config.yaml
intermediate_size: 384
norm: "layernorm"
rope_fraction: 0.5
attn_scale: 0.177
init_std_qkv: 0.0483
init_std_down: 0.0
optimizer: "adamw"
learning_rate: 0.00235
lr_head: 0.00924
decay_fraction: 1.0
doc_mask: false
Each number is 500 + 50 x the weight over its row's rms, rounded and kept within 0 to 999. Layers, rows and columns count from 0. Numbers have three digits each. The size before them is the row's rms in percent of the matrix's.

# q: layer 5 attention query, 96x96, rms 0.103, rows 37-73, columns 0-95
# k: layer 5 attention key, 96x96, rms 0.1, rows 37-73, columns 0-95
# v: layer 5 attention value, 96x96, rms 0.0838, rows 32-63, columns 0-95
# o: layer 5 attention output (transposed), 96x96, rms 0.0837, rows 32-63, columns 0-95
q37 063:452531406529392542411501496491410436441529497503540547506481455490467541536458611459486519559458559516475590544445514503490535480503434395482520549478519456578453571472483454601525611496492521524434532476479485457571444563483523427567415489557428563494422539447473487545513447449554538539
k37 066:536613547431457458501441550441507456539503469548520430498460471535583471411435554566520513480536604396433418462495455572562461506539389476513549438470422486499531468437503493610533476461604620501534483554477497485534500444561488427489456525468534490510516515562516496508535501553550502435
q38 087:402505474423432511420454519488349372427436482538491488429449417479478477552472579507481528500469488527476590498408525480494509546520446462504554503481508509477459563552483479509497590571475484520450500519446520573547495547470504482540454429572456572594453539424501423595558479476536522503
k38 063:456514449392492508488488531408522538604459458431461471519524405522560481505490511534485513389570563509402531431520538556511536527519490506534576502468477561436498461493514578482582450499497517470494434521439446586583453505545467435582577540483537485471630471519504486504506431432598514424
q39 096:504549586568562513588495511496512496479479524532498520589497514522515502457460471519476562600406504419531465553518404504570558466520476519491473417504459476514553469451569410467467641581526489510441460531529508420525635551517487504441460498565526543513503501387464594544527549475462476426
k39 140:555489506455520409561481567512515440404470546543562464427474572476483542426475514532512472537469509427485452622486488456588533415563398528496475486449379467584540513511465408455503558493496579559426473504545504414508513449510530495443539577565464578534508530521575505538544541561536514497
q40 142:527405470482471515395465573454437503550524461520485457394509500495470507582473513549492475440619449558511535414474474442495501587511442493516502538525540574490564465491552577522463385410545521469545577499477457571425461496450456449506550430465557531590521550560549497493561483463538438575
k40 128:500486465434450556457473486549534400496479532405486427378506598497387529543451463481502497445510462515531547549513519482486573432490569521557459579475476564548507512488492514597491431494431475458477445459420437524553494536522503504513514518480572476489535467473601491604537386448462511620
q41 117:545590491504449386569481541543504627554562446495473494450557486519513527461561591467490473471545497602495554432487443492535473504480551506442495530574530503511606378500419571464572435503483461515516532521483512553476485495485449418494490461447549480435512546605513421474445473509550450597
k41 132:511486531530494570435491475549481476574510382416439475487511497545355494548465519447513541506605486557566565422466513469499565497513556489533525572557512398448469511529478578499496365521441378432559535443463476522520506532496496498530520463408508496548501516586504490510444539419456462541
q42 130:449611455571478538377527505594491514485561545537440467485490514484414524541472417448529579495509492549553558490511454428487582459489524527506544482486469425543465506489464432557572547525397529456443429553499529472552642503528444594414407478495490561504475469440512512501523515446438518494
k42 120:455568508588496437527554598558449502469571485648563469459492525521415600513452457571517530517473502468544399477546406452523494529473423447486521415390479472467531555430518554512462468509521512507532492429583504573484466482493411550482447525561462570475453457501556470460500524532557495553
q43 146:500535510492466484520491481575437546490548601470444463432532518432499571523480491610445465470505576527480459504425501435549500442584563525458472413515633483557529400465488517473496511521494455496423572544475500542540499563575481617525430498447524554471553550510467361463488488442503565516
k43 146:487509547595501537493507463565485369496476517518477396518544470650528573560443448498511548467514599519444480496470552426538492538567484430399512506499569406572525536540427463449502477475485427495547492531508575509467513417459621448526455461532487477552463529543494544417479533506543461500
q44 150:554391526439484555482539505389442553511441545483539463659535471507506498431527487476512475517498526479584484552453434593497455500483520497516513474582455495612425462471445562445517513488434510536462648525435550507542511520571463499488587473486625505449473486508501558431476465511490487509
k44 134:504464520386473449476470415519509542453454452475510564579526466555534439446508512529540484509506460465409544518417458587439442476545465506515527460565554463588517613447460571544522517593437470534585595463422537522461467503533437458515546453526587444473523450497501513433466498572415434538
q45 137:554425452484496566427501542495529428451505536565574488454571415439446437427576504510468527523498478476410566575497449508496483506667530439489486529478511483473479475487544492503455505556463492435457519514483456390527467645543543549452426417584516558575496463535489500519524472459501485568
k45 135:462553456420438475457516543472547449442529510522546453442553543518528501398446532528527541534408503400470488525476438467556469517583512393518459537473475562486405526537512516553432488418486479502504563560489559383532566515463604500499518513582560592441505420540530456414529544444443491505
q46 137:540476505529492499522580414465531529490527516494547443515476504381568521591438498509468407502464514513596592461370490468480530495520514469407563515499523410540478582444445519507525582460528470530514480539516456463492443497448522532499513490488539500591536401501479460683419557483483515480
k46 128:455500509586456548532490522473452513472480538375539489481403436567587512437428400476384471504547485528497449416523498500545548499470483437464533519477485559574534562565474532504589524545458589526470535502554533433474542425490457505499510524589557527555524368562431496563531512487572528490
q47 143:374575595475576595513437512535489535388535485532577566483481414498461499524514485431499484470443453535525633459438480474409565556570518515470509493652480571444458503422478481498560474514452538487460545530466547513493505479496501537577502561518469450513469543513494503505424449569478453507
k47 134:443514618579551506416499553480430519524470483448617481474485569505497436541581535480567543548451485518501480449514409559409511548489479398437401439568483579553536478428384527457513440483473509533483461594483568469444494522501434506548441556544473565505517471530529481494478454458526547496
q48 132:505510531497474544482543510498518386487495448494487538526497422534493550497586458507453441368500531498520463430484597536464467499518491518429636453511494492478391522558430433476465390479455589469510484547557509592537508610513467582481590422567512515467492451427565488520521441499523473475
k48 128:528525497463482508485490492516433485511417528496511574388585497448510567515455526464563458422397537440438479480583511528483515461520499420431482591493548630518558529499387508583466593586489573375535459509566511599568495507510445477497475528548529518486465464458533507479460506444471480484
q49 137:499466459587465498491545418591528410459590478479492627466503579563429593574507484452443450537446509448563537544509504514448570493467447482492467537512504522538356531462560537488458567447472451524521504474462480463558404514467454453422535492542522605552497520469444519427466479466453553479
k49 132:434569444601472457459485571453485583434597416511511442490563533516457505519477481516465501539538625435415518462533493531497534432485427570558548443474482543545438510541525410476494616476476589497443492529504470428521402476538452420476554536500543595582497482524513560456471470469502519496
q50 125:495496420473478539619551575527432491600491459576430566506484462531495425477453499443473461492492469454590554483450512495454548483530502547477588519419522455571481348536427466534404528489536502485502513455505507487444489485616505473421498489464514545514480446501514486552576501551641456470
k50 126:576520437481451542581412512547341532549460460525423453561509429518456504465499463476535455514532436455537574542435511456500539509490465517457521447415458535520478525548508555634466485586488460500542490534638541488477594534523536495513505535537535549513442491448561515524406502477456546414
q51 137:463545554450456496546455528432511516495448517520515439518505404559430489472464479522475455503451483508544559508547597514546515492500488569461511445378464447427507578550594543528502468506527490487420535551465519598492478534472524503617516510567518330507534495554559353529475487526475573492
k51 129:474401466550537505510558463551461441570503611507510527452467563514500488507547451486465495606439429622423480497541541532432495554532584568476453584537527508546615485521496505528509514451461511437461508541456526530547497577447579507481573516536496336520485471432460419521483452500468495479
q52 139:464451449461448512488547413524582546502513427512499538541517446447394506485447445560566549432573442486511555489488493503520515485510481507482421556572440415476482522498499541543482488458576429464540432565474611474551424418612565464551441519606519482452575489510470450548563434514508420505
k52 133:542492434510525590461542542447471559562513488485595591508470482515534514425480408527508519456621494538428388505470415540513564454433453527452450472554499515446546500449568545498416450442454458520563427536481516402593465564460584523495538567452552567510482457430523518489479532517500553539
q53 131:437456468522440497554473442546525524441482455509557512516596564608450526541446530420474426567505439448489422486460548484546471472504423503486434487469512472532448482564444545482453488534453482515466493546509534530657597580436477542455500543472406504519528620538440511503596468560547530458
k53 128:457530534554510432508505455536444556483458521575558470459617471553449462476550511446559477479625514448422530566529547533517584477542474562451525483486492512478510463550524464464486527523468506553414554547493511580527502531554553476436585570419401375544537471522515505532550490462432367513
q54 145:425444564511464523406527531391532532502434543409533475509565526471463573555512538442513512541450496386557480456513444555483516587497438576450457478468579508557509447518614446543513530466520431429504493465599573441563539524578500535501459452473564443500504446438510494543514603545472510512
k54 137:482555506482471401624509476528527401454473511451448469548507541501516501438585455526436498462482429524489493561528443529526537496500414545424538427417526532529608473514515446583412409488416516510521544468481595454489458502528448421565595507493492533524470541516475472522479580542470490625
q55 140:536570499563517476477511451505466514501490405459426531461448376603341494498546482587491579543463473484560465549418495464454492443470547479565476536506471493508502521500476457546599485552502533495409557504535511506558404480480544443522464471466594456500484521469554498556494614518522577587
k55 139:515432452487552521504611611481455512549436396545438494484458569479489567517556445525467640546426526449510508512466511498479559448437483441465486475536496498531451499441532558508601521453505554465476560512487496518516460486542543473455524413484514404496382444443522525460468591437560530594
q56 138:526451544585518480517494518544487510470552549528519493607525594479480485448528430536497567348521509510552439476565488464442513439555505436544512446479473450483410520467571485544481509414555490530477553521569516464472479501469394527431480483464631351564584551518548489500487518550523544484
k56 137:596356579575534462544499493527541532498489430472538413480458553540503564502497443544571499403494432546424484542596412497484500421597510521584495537498549443427463466449515467569505589477460505520539491450581526407501507424453462485502471463524571428547504494489505441458499451552496518517
q57 146:522497446480545506529528529459562478484503431440468456518470471480529572391476528573588557541486504556544543445452620486502492490444392416574402435559498494535534458536442547511441555485473523540503510488616513559494538601472503555452547517467463450513489531441418525521515475466376484595
k57 134:561487510541554424500501569419521495537551543424557582458440485503435561426516510478478571394493538428575478489427566560548533530481499539475515478510531513571493459492430456501455562548564442511533604439466464556438473407466540515520458559493502470555501460398509466476579443550419442594
q58 133:475523481474396537590561450502443492438549476509482444547553411408491555501557613471612550445551508514525491491550481512457534430459550451542552556467509593439482528526487521546443477510511422525425475477393559480486513576436511466411544433530504473491467446509505420508485440539512456614
k58 130:466471550488457511551517501424491508575607516451502516492512482417460552480464577449470568510581465471397496500618459489447525572479510376536525484449565462473429531503488498451486479554512461478462506555530508466525533557422522477465459476552555592553338457423513449434553480578506473547
q59 127:506498433492544476450576548454516437458586419466534448538592486550495620526507535508503471438492570554515538428526494515583546498526525598484568456473419569468540437504529469482478503412488616408532518516484524466438500512480528432482455492541489490362498606477483441519473538540453420444
k59 128:536438404544591508414480439548453455533572476393568582540501499477393527514554498486519468525499558577479450481531557477515538547542484554476508552501472582418505559485533459487479475579493500378558483504467518465507546508493408508444543486494488526444549595507533357426456585532523504491
q60 135:528504466457545488529450525537452591470547497449603550564505591482495554511440485512420492446499496457497524494542490471560482517525401525461447573471431533505485479504499472550545377499650484503439599440492492564524505580552482490521450390486454504460390434535473588532464458472468585496
k60 128:562525446445540470532508507506518566507496420436608501506466510481501521565540511504552548515505434544491499479457396423490378581539433481453534555473585506531443482544435423574506436536530587471456481478477459516608534552450557510473479424442401463571537446572462598535430504479521498513
q61 138:517528529574379439492455582416536499519484534500453596443466512564607517417549435505458553526521540527538565412539524553522551527579442467486503564475523417469480457502419555495580466532484426529488372448530451461508461554556492456497481441569468406430509546524525497456500436506489506544
k61 144:432499475558494488528497448460476545502474586574418521545528471517518476472568527466584516539407524601576474481436437472546488569536475537519544565492459472419467461490492499504398566456551467455592532491552471470604466464509472514637497530500549482594453440440426525510470413443441527567
q62 139:370451445439508545506454555463467553486547496415458488554454478487558525513535503470552547515529471509496412515575439395524512529497497547545539513545555452502421583474446449559559488398456484423517495432519499503528526486419515549579477606410590491435488528502554479469559406477597482521
k62 128:514430552509427505537542495492465462531543548470533460530562395414583515528623509540581518476548454523511559565535478452495478517503476422494514498500539477464517477374544522514596481495446432523550475412507609590471341504500473434519476559464512495495506559537571510514538419473565474489
q63 136:570542586605388468414472491506523566467492534389545460500540472507490619451581496485569483521528446519516502461557498514485373446471584516488503581497453423492474477508522548410426488501464579488555428529463517555507456431508472481526535502499409524474486479443498475508553462441617548505
k63 132:477638515508547478459451460522511503407519533485477607487524479406564565490468473493508536494564455480469534507616542484505496494449527552482520542568556536502525563471546537435458498422465500496554463522443472522557527436506413606490431418469478427543423426493541557412517599393502482472
v32 144:402498440496517534468447494538478478538421507541617496505480510486573485620489592488505551592499527482498403538560528454469515561458579479512560480489558571539456569493519456537524451526384452418487467443529470484495539434552533507459497555466544461558459526387496623486515445446468525578
o32 153:460479470488477460466450532475446616474558511555581505531435451408511548528497402518592521590582540517549439513571519503507482515509551518470580522477550563491453525502466531430513394493456449504510526426510465432465405456564534457418502543476548384529521489485504549559567438386482543536
v33 137:505443557601479520590498427455505434462473505501586507466513442503473528574503545400544514430467564432557588513453493481521445555434445526488377513455548557537441574498614546521508527418510483529469492539475480445527452543543525508638534395490501489554515425490533486512504578530484534452
o33 146:597440528548486441550485472512562472433519425547481470472464470478509512541449521428520587436491610514439584541553636508527472534376461529428421466507487515497531574502550517467543530437527570488484506530482474412508486538524622551591564416451466498467485446471534438476513440490466468515
v34 145:520507517477582507581497569562513503526456517531500509431593507547530487451518488593504426471531519516521582584500489514535534500557545508435596401535451460500453583450560475521519378594555494535435459513432474470393400470471445455460557572488539421536519421474495478518539529563487581521
o34 152:442540530453562468511467550554533536463470521544554485358596475559527500401528552435491474565483582576480532534511405514433582533527538478476479430536478462546490463468533522584568449533578528529482522481419421430485401483477430480413477553452419513520475466530472451525514563559510555446
v35 135:572531556469570534473511491477498505507556547511430495594467512446442449476455446552463465517453489525512635452517460582458629517517457453491436543491483495554416490502519508521555519533507449442491395466539581459601483475408534514534466490547363506497492462471541418485452566487432400510
o35 139:581502606520545555455508518507444457500557575530448482575540486500428470561561416538468488500496500522447438402485471475497550569462478555518457518481480517534477500479557502540518586496493494424468503511511650547473445511407437502550570557524365514465487414473606415449497515459542434491
v36 136:512535575485442446555463561463462459483481531554574465582524469598499495480549503523379548437562471466547463394428558510436362469475437528554549447495565564539521487518590428568529501465531457552452446527549489526534515508427509469519522514530470517495511555549593420464493489467399564512
o36 148:580539462534535504456470545489546526475530476499560452550511452540498524460507601500396449511667491498479561476487505503401413424535437519544517458536452558559601514508555460447576486397562456479537427530526475468525561560501517505482448495556503463522500499391556474456402473459419486523
v37 143:580391464436535563488572496402413451465541581481519565452558544467563505562492521446538473549529566543526499478546499433488498456494526498525405453506554487453523570580539429563543473511445458513490488605507462477451539426563491416505465539439435503495523414517537608528449568474432515555
o37 164:540447517492541546502532540394455474438532502490445525493471563413530539542462429460496542555570528604468493477612522524480530439391504485540518414511507431543490483537509488620509418512526386578525556522505446409539514429510492420516545526471490464422560443579522567563488489490487435538
v38 139:501556477500499476474477510446509494501422469476520546506597444587476388417548554530403530462486469550574391531518525551517369463556555534474541535484432370540515526530505520499552500460457558392493460512538495513440537511574509521516545448469514568547477564484527454434608511465571485444
o38 139:473477431553469512563428474487519536533531509509483480440547401535567498421534535529341503475554474505676496520479503509523464503615498426480492567518473440498489564535539527487548492517350441487513499542496422463530484532538460460509507447538532537596574426431463482473477535541547483516
v39 130:461478566453540534427568525521524551474460474469442486495473479421462555595482463534424541531485559543536435495538520447408469493524401420428568553506524620497414570453523571462393562401433430531476531450486559506505581536516570469487466487536521502551522497456443520589476460533501559499
o39 128:534551547458514505439562530473450541449522451500485463457536441476500482545486473558537509538513482562469370490539628532453334506554595452499526522482549499480494530496458508483423544435485546510476411457448578561470559492515632485479427460504492483481476489518442541518600402570543537504
v40 135:551583533457542432543545479492447557515469512478513490434566438515517524544402525512572523558466506553480543540576519579558442383530514500434546551512427524464542416392562499427431518650515490523548494486417475468416449420512589493544454495470560495476516505479456507573541473516510540522
o40 138:418541431455566430559542507489410438492390499489470517398596481537527479530492487464506591559436513547491494515534513608431490473527481490488499601510484560449523413384567413463404463596466485526438497475457469507525495451503552535505515493517514530520524522449555478568527605509550571492
v41 141:509463573379587502515503565527529544424509550516561479483474455531553597399512466439533498516519616591506510475448498512441567469492491531485577447423547467501490528529453531518452479359493510510443384466489467522425541568477548493475488453470511511442521555482582479592440543536421485533
o41 142:563520670489519542459447540543524475479508480498527526475460419543494517434548473450550443573529544515519488507510483512386490482446494451498524424479612418526473432522477504521437537379487491602491447461464460536502516497498502476575444459500563554452471429474590541486455601604490465563
v42 131:477422551532552445429375509525479510479488436480516402490512388379486581451462459505527495560560564538519439466464548630477463543599526504493485516410443485467582472536639549482499487455561565571467473460508496549465486501547519542525578467482491513531489507491529504459443495564452463508
o42 135:462474581579530355505429412554459561535509447441546463550491407438572482507466553483514552515518520486494473448464470572443505550530464427527472459478520494507626548493563471521434504520496524571425417461441480546482540595535426505512505457443556569471544494501494513439500557598476466590
v43 140:445498537379501556538486420486468543380626527473394492451501517547492440471506516537475519494494498523482514463499494455578468520475439522455448558549557551527588425472662496493534535556466511568512578547564454506430507461462556439473484563461464520552525478502577502464448419487548456560
o43 146:526536563513563511445491494462420439404453494522468532562567538475474473506494530554475526435503424512484575436512458554563390507579528485492548558576526448475498436484571468442447429533565516557466522571543421411464582494555482493588462526509424499498463550559505540515554471417499357506
v44 126:483494492490448470368516514561543496597439586470439575499441476501514591447533451323497602556493483529502573561549462436480523471513525484532441530503545522538531524526499463460536535512439471548446439454495449484502573633502417570504447432506521522490458428531461528515529488466453446482
o44 114:486452502443481613479548541524501547618567511506425484442401547549420562479470283486552492506578469506464525493520559425572424497445498529575484540466528522519528556463495496507476490484493491478480537415481493521457468516459540546532469374504548470554484492585531545478486545522555490517
v45 139:443509538563566523532510559594541536488433512463416401478518416453512518440542520491620509515526502538464415516494575552549440426487466507478455428508515398445541426515481456560553498631496559514546456592438430455541510524418477491537471546492482506428442459537552419533509528474500529555
o45 141:359514432535566729498478552597560502565492503438561498463521479473504502553509555484531468454521526561486500485516479521496462463496389534503461429521501436498503452493453437473426477602551437467525470554491457507524435571511465475560534470481532522548488505481547476557424559540481452528
v46 126:524546561529483414510432561522429519485515530578564451537469478629573445464479551554516491466553524519539479465518447576527498522393574605563512496493486504539503503574468530560559461458478460448460560487554545491477450400494512435569510476521477488480538458429460493501636557553416408457
o46 122:550474522527511387480418470541495510501505469492595478490486430555521519439465597544495504510546518470518505503496390450469591518419423457478567548482478545552454525489524477525546535458520460435461605568535485454504594413502494506481517583559501507509580407369521485487527615544438464443
v47 131:525489520494570473508530588523490442507522577554515459614404429533456446448532598522496514537519432482440464481494524555479555458470535500502528526441520552486489519523442513429533473426467548365597580457516401495524488424450591427561475538519502544548513581437554528531523537475525453396
o47 131:444454559427499505470568400529524453508514568508557460562492440468544485515519587542523467547518476468595475443501548463472594473510498428445603548514557528465501499553517395439518455472396442391555533441528498571493418464497595525576527544532456494523591455466500546464432543463463478448
v48 128:420445453486474538607454564569527472440549523467573618502530520623566536522474513532469502428382508495441541470535538477531607502440453499586459499519470442447492576530500475465516414550577491466449469422462463470538518558487520565522425518479579423486495492486551581483501555474494525436
o48 128:444483528518446545470512572565578444438473544573506517507517492568452597443541500538563554454340519490537514486534579423437591480412585539539522542493476523539486449478542617477520415510544481508555501414497463457550473462514466547472536444514538383467475442521509516525450423483471454500
v49 135:611476507537481602423458455538575476465498597548557606517492474441481416516493445476518513551499471488541508557437494490546541453551524466468558462410580538457472456553401534493485515545487483560505489599505438506550429490329514422450475437488487517535515558496523485517449525447462578514
o49 134:548429473468438628442502460534578503418559520419463533452557572521443404522500456451549497570580495516532451487498554527589527433506509502473548435479563527501577389566451466405559531530514554521511547531511558486476407512478509400503526484436497530459466461526558498441406514440493529531
v50 154:460473496470522476494427572510554487500455459523487507575466474631474575486500587581477483468485459460460479544547511495525438468478456503477436527506423459461595609550419534488407535388590456581518515445478480540464509506524438350489508455576449496511533536572516453559465468492500581523
o50 159:509542513395491568499483514539528480512484539507485506509557444564529515410433676457503475520450490431531435562490515437518445535511537431434472538584433508458620520593500508527428570385516430514510475448508438533495607497473490447439491431560466491512539515557517516563465520536444529465
v51 157:512466552558463582414535582466481506504534512510515487479553484478515463456514501678431546495459450507542493465479464469423566497451466550424535539481560422482434465533475434482434535528530494500481532555499628482578517448508474460484590477495468485379535466559480495521550439572536431381
o51 165:568470522559508564446562544467488557530489473458462522455489487534481550489537562666353495465514431555508538550507468523369569506462497502523478528486460528458493507593442467452455551506548599472590570511517557547490454529420463406479496462443448527471492484447460553490572448530497484430
v52 146:499546490494521481463468500433534519575581516581414520419425520472499438503548472476545472427561440541505469509428577531530514474583514515563633464483459490454577522505442488432495489389514511489544533552495534413477529490507454440509448571502498519483488509547594531547478575519460321452
o52 151:424557572516531532432461400419531497558489543528541576498434499558532492554564520499460465414448432500464479547424470475540570445504482478505551392470480426533576477440514435506545580472445429488488567528485551514550503454451591458460472591434507556481555521588445539538428588542494481529
v53 137:471459486505444529492496501550531390468518443539560481569642423491529514422374421495530563574501442509494620436493474538419571563474582538554540497494458423520561448501460433476393531488464600574559521508450489504489493467493535524506489459489521487555503455436559499510518492527557563508
o53 136:493450504428447499494489512483594467445506454448492609592507419452530505481479420504551516558500476538549616484431464521459592491454477597574474492477429538451563525525499474509424520569447634559539451456464479474416438450467446523585483496472525534586516425455549502496564533493490551468
v54 147:474436443452546496426502497382499467485487576446528391546568541536586451527471382508538426547568484459531561474493472448468596517456492569502505536460447502506520547498518497507499557458568567571581575479512482588502512558402513459485491482516542609531416557492533519423506473467451481581
o54 160:580510492463475382460530523432499447500449567431508496585561498519581482505422402475540483532532557480525487480411426460575586469513527488581547568517452447457454575531524480454527560491519528589520436525440433598497512518454510449575462520492533511495390551521545545463499505435412417488
v55 148:463491434546497410463464557391588478518434480516464489502544521530498535610560426483477551562619421401471472434478456477458486533494490551514482486498458587480507583483480463539460508625595494476539479495541530483503482393422571512581521503533541442443522548495596489516441500498496478431
o55 165:446472443601501357480461470463605516560468537557499432518534482500564550561499536417461526576592450497446457501449450385415525509509525514491477466522475581486567542482460494422512559529592489495548466472509532527539510445448530488579453538545463379493467608465528561491471474483477515463
v56 146:480474432465445530561491588545515468542510515472613418578501514487496523420546518560607402478456481480588515488490512497458546487543528570404600520497513561403486517405547554445551554495505497543471505547483502516412436525520512547454494528440581569579490501525370528460539570502518481483
o56 155:513485424468493387518490591494450496514434501471573465514462500532496479390449494554513418508416564516529476463483526586477563463488584491427522490481510483473551459585514491497592511505524468535491469554417515531470469523480537638520487495394534619554479529503371519452537554449568486424
v57 143:466517421480514605468404515517389482518525539482444509555447513411537551571534507487497483526542382461530442507563541485488473444615422483580514576530480464542471582518477480447423489475471509471481558617485560475514474484506489385543450557456454493488563479532462608495522531556434540533
o57 158:490584456451509668464517452434373567395564554473467500452442517419556606565458541522554553549441440554446408516526531463527535451481473486554498547568459487524583469511525511481558539497476426472536530520471546445470497507468529500467466535416497474446550533575460543471549458520509484467
v58 140:559516479485489576500447579545551538472602581499536485441465500424454433428513471416537525498390550473494521463472592501460549453483506533459528470485509477452565595522568389457540498542478397578453544492536544509584544472568487460519492442503515486475462523561454539485457442425632531540
o58 145:612490513503527600423511539503549541499556471541514496479527573423435463495422428496518468467408523461561549539521515505382518432513517563525559486475461513452526543543513428477450469532527449533470504484592566471572461543460463508465563424447511522422465557532364521558457559452580420543
v59 152:535533463493489495503385491478431434564553565464450419448596487510511509498593518486555587513507487541416463485482523526445508469485568465383430450450462501560494575499531565458507540521464536548471523441513432456600459563455397619539505423440455543448490519464426553555537473495471532523
o59 165:566505513483511522470493478472486470597544518439427481454545410516513494562498494550560484461522523493407441486521514511519499411474461514482477451471510564542495639412501487407493536537465513527531567447537365504481399524561413643545546392479556514473479520516440507552541568453506555497
v60 142:502496515495516429543621461454510404488497456494545613479498479556501529507386472534629443548515519525527582496412564563468471528468542464498504547414513449498459627559574522466569442390502505546483546502578582452513477480497459496516491481498442508549539515415515504555525414559493469495
o60 152:453476560468545375505552428499519436546508466490462564494489441520554462489521487461548492559467574523522507543425525553447516507443481523391522540505536458472535617457562462554572472443480589521512593465529563436556574484438415507473431488464479508464536359482528473506600468438486480566
v61 136:486479488481399499493624497461486532458505605466394516495486537519514563545503443414552562449526462519560489580557582478500485506540419558464410473481475465509388459486474520469530529514405551512452593541450557530489593535483455510584419463491536475437451563540519506531501503463426592449
o61 125:511511435516458595476608517487528446498523499537437437409443571498527541530433492536545498462529527522471451594528557481504486466561424503469485544428444375487448482417501479498523529567485509549539531529471575520449579444541505574542457375534552478520459566552580574523416444569459459478
v62 143:391522462497498550455506586381473484411508482465528518529599541485455474590473545592481473486530438532503491486584558489393559528572477485471453493489468434530527468398439494573543595524457452437543418447520464494499542540410491560499440474473529513553450515465524559538509601483452546548
o62 149:461481480577459474493501666452439472407474605511502487558495391441485470536495472568495493525553487570476419475477606482518490461546519569481502523483452501474447479439489591571531603544453438509575441506486414557510529514495438464561551522437529519524478433536518553548489477407511531430
v63 137:515550511472464537477613565517406593456453514496521483575455572475589489498483505481486569487519533536472446427521523426556468419562504556481442512338525550531469523481526504447455519528508404533549589535447383529446429508516521484427466478412562507456491532513553435528459445541498457462
o63 144:517597483514518485380633516486441482482379487492465513459525546468510432430515491433495509551547469511507528502535548506517476461556470474482511581372554467553531452591480531488441509509538422494488571485558426560507492533548601582484407492434487495490481546395563531493481501607464464498
q64 085:569445484450552496427506462469509555505511453476460439557471466574593479592455559519433575576483583481464488535522547481485547492525504507464466457520447385496442508482420477530371477498595537470536532516542587592426506447501530510499515465543596487483486480531474564555498399591437544565
k64 087:503623492557542532530528496614514534639544500493479418469532519521491542383585494466470466458413476522453539482495455482491458474573528516535506488392487365541604564449510527496500519515528513491507490450485520550548499380524572523407511467485500463539561519506474534473455467616467490484
q65 093:495512547468514519484486530500432449467502543590512485586522473567422488498501477509474392551516532537523456576490485642511522507484563469550468430518445475459519491511395503538530477368373464480566429499547482543393487499543443534509572518562546470495525454496443479474475508609499437613
k65 075:496453486576461417483487469435535498453511420498472459470525526454589487511543588570474588481522423558507549464332520560511465522523517473480525509538527604463489543521556489489437498507529381511434580556555527462600457530505412490578508511539528504454531524567498433551417473534429541467
q66 076:503512456504557581410571422539437503547505508577411519476541543475507534497450403437511440463442500465460456571500495496526558538536597422429496500551443556535521437546483494471562568555483432526440468578532443482472606566432520535475483533416507416568504582573461480495467578519540525458
k66 083:431438568380553400489454527467602477452451500425457519548501521546479479548407509590467488548612495523555538531511551460544554500511410535468448519506482461527350505471565491479530492543501476510480507525511537467513452589555430484490445507566516597421463528555525456550485528451524530588
q67 111:558558511597491582443575422461569543458598514515516514443459554438451529537487452527500506445459375444497517474445526554469491523451453481432592606478491541454510467531580436486510506566520581574428545529520461411506550505348518548457495475430472478561504523516526500530534520477487493443
k67 102:464588554497553461507567542536517475507445539486445449472579561549480463438550441508469435518420483532504446574492481379513376474634465515547410484470545462604541525454442535472494474529513529511580417531472514535515525481526496488525486380547491531551428508522429530559441497491439543426
q68 094:488570481551533419477569471510520524484529488553503483497510554520514559490435405515490490514468449404495438513447471548560512559455499447511525469481575493493517489530570440488423625561446477596465523553587460370555536600430500509455472504470496395536532507536493541475631561502475509408
k68 095:494473536454561470486530557532503486484445557526474477461575581479502459464572454522535453485478515508517477634551528386544433420627459556519410516466448414548540524454423435425555496450515457534595464471511573465533488379530477536468498466521481486574444562535475505542434581474512505488
q69 068:495482496648393583527538394554648550533523519516495496461488552478383547496529432481477512476476432495476555566529543483454507479418509470491482533420563462455476526515544489510466484542477565502428435472533523445439545519428489619438422441446497504568472445502505568498460533476496459507
k69 072:493534525589431527542576485489471510517555647584510354507502509475482532497588515459538495419466538432547454523480429471482483545486516509499559420462466507450588439554571551556409520474565419481471523502475462567489614431485490483464426501443460450502472480474436439515528512526466448438
q70 136:464501529581512421530575497577548496501493543557499497473532535509495523462477442521483521514421461387536418566505451500543553496457466460532518450442518480487479484551575433478451603548441457564435485479595503382554514563496484542405475441498491486570557473519473568505629604492409509453
k70 091:523496537514534420595502533575504484447428522562499421529539566484508482481595435527508431502437454465522448542556533422594464395502482560502478458482428502534538499562509441416469616462549457589501490506560551484469562458481414490488535469520457444498478587555487518517525645550508489437
q71 078:548461534477469642499494472538522564586532568494492502426497450475486472505590549468520442459547454579527565515537489415383433433509601531535503619470454458492543487487447515553505384470466490467545483417465534538473471494491501623541468415470439455554467517550548487461523491449469518535
k71 145:468540525551360545478475473446538538548495457475482475539514452523508555524523514481475539491550539506534496371512450568487554505373582398463569460541569599424493456527533552545472450504571456462425539550430408541525489560460451525554454465537568435464485469502472474531554404477460506451
q72 081:450473468582492486489425474521459457453566486486504487503501467504562543488467528418473503519470461520498451556541448510521514468438463485531504501584540446657414527406402468567497541498488529459535475385458527460637531528441515508476404470490442614532519521449484606417451509513536548535
k72 089:571538491498461472479509541460471418344491425465502537523472526509488586462455539523492559497466547426550438592575435496583519498590401493483529524523453499493460514551527398456559547489506541529429600446461469445552574441489488487564501610505490523553477544532546466567439475545478516422
q73 087:470431425501528480459462495572445540481535552522518489540425442393493457547472558472627514606479450468601574511494478436484518517594594540556496543519421546484524524445504418477528458469412448554568516439438560398566472507459486537445480527452396499477490499490515525444519510448508558478
k73 082:496502476489483523384507415513474441469488390458526540476474500424490429492518540583525444551501582610528543584446506554589543564576497475485523499508497577515446555476459389513567521396459472466464469559406443499518419519504568568516454504532516533482500535523556572477482523429493554408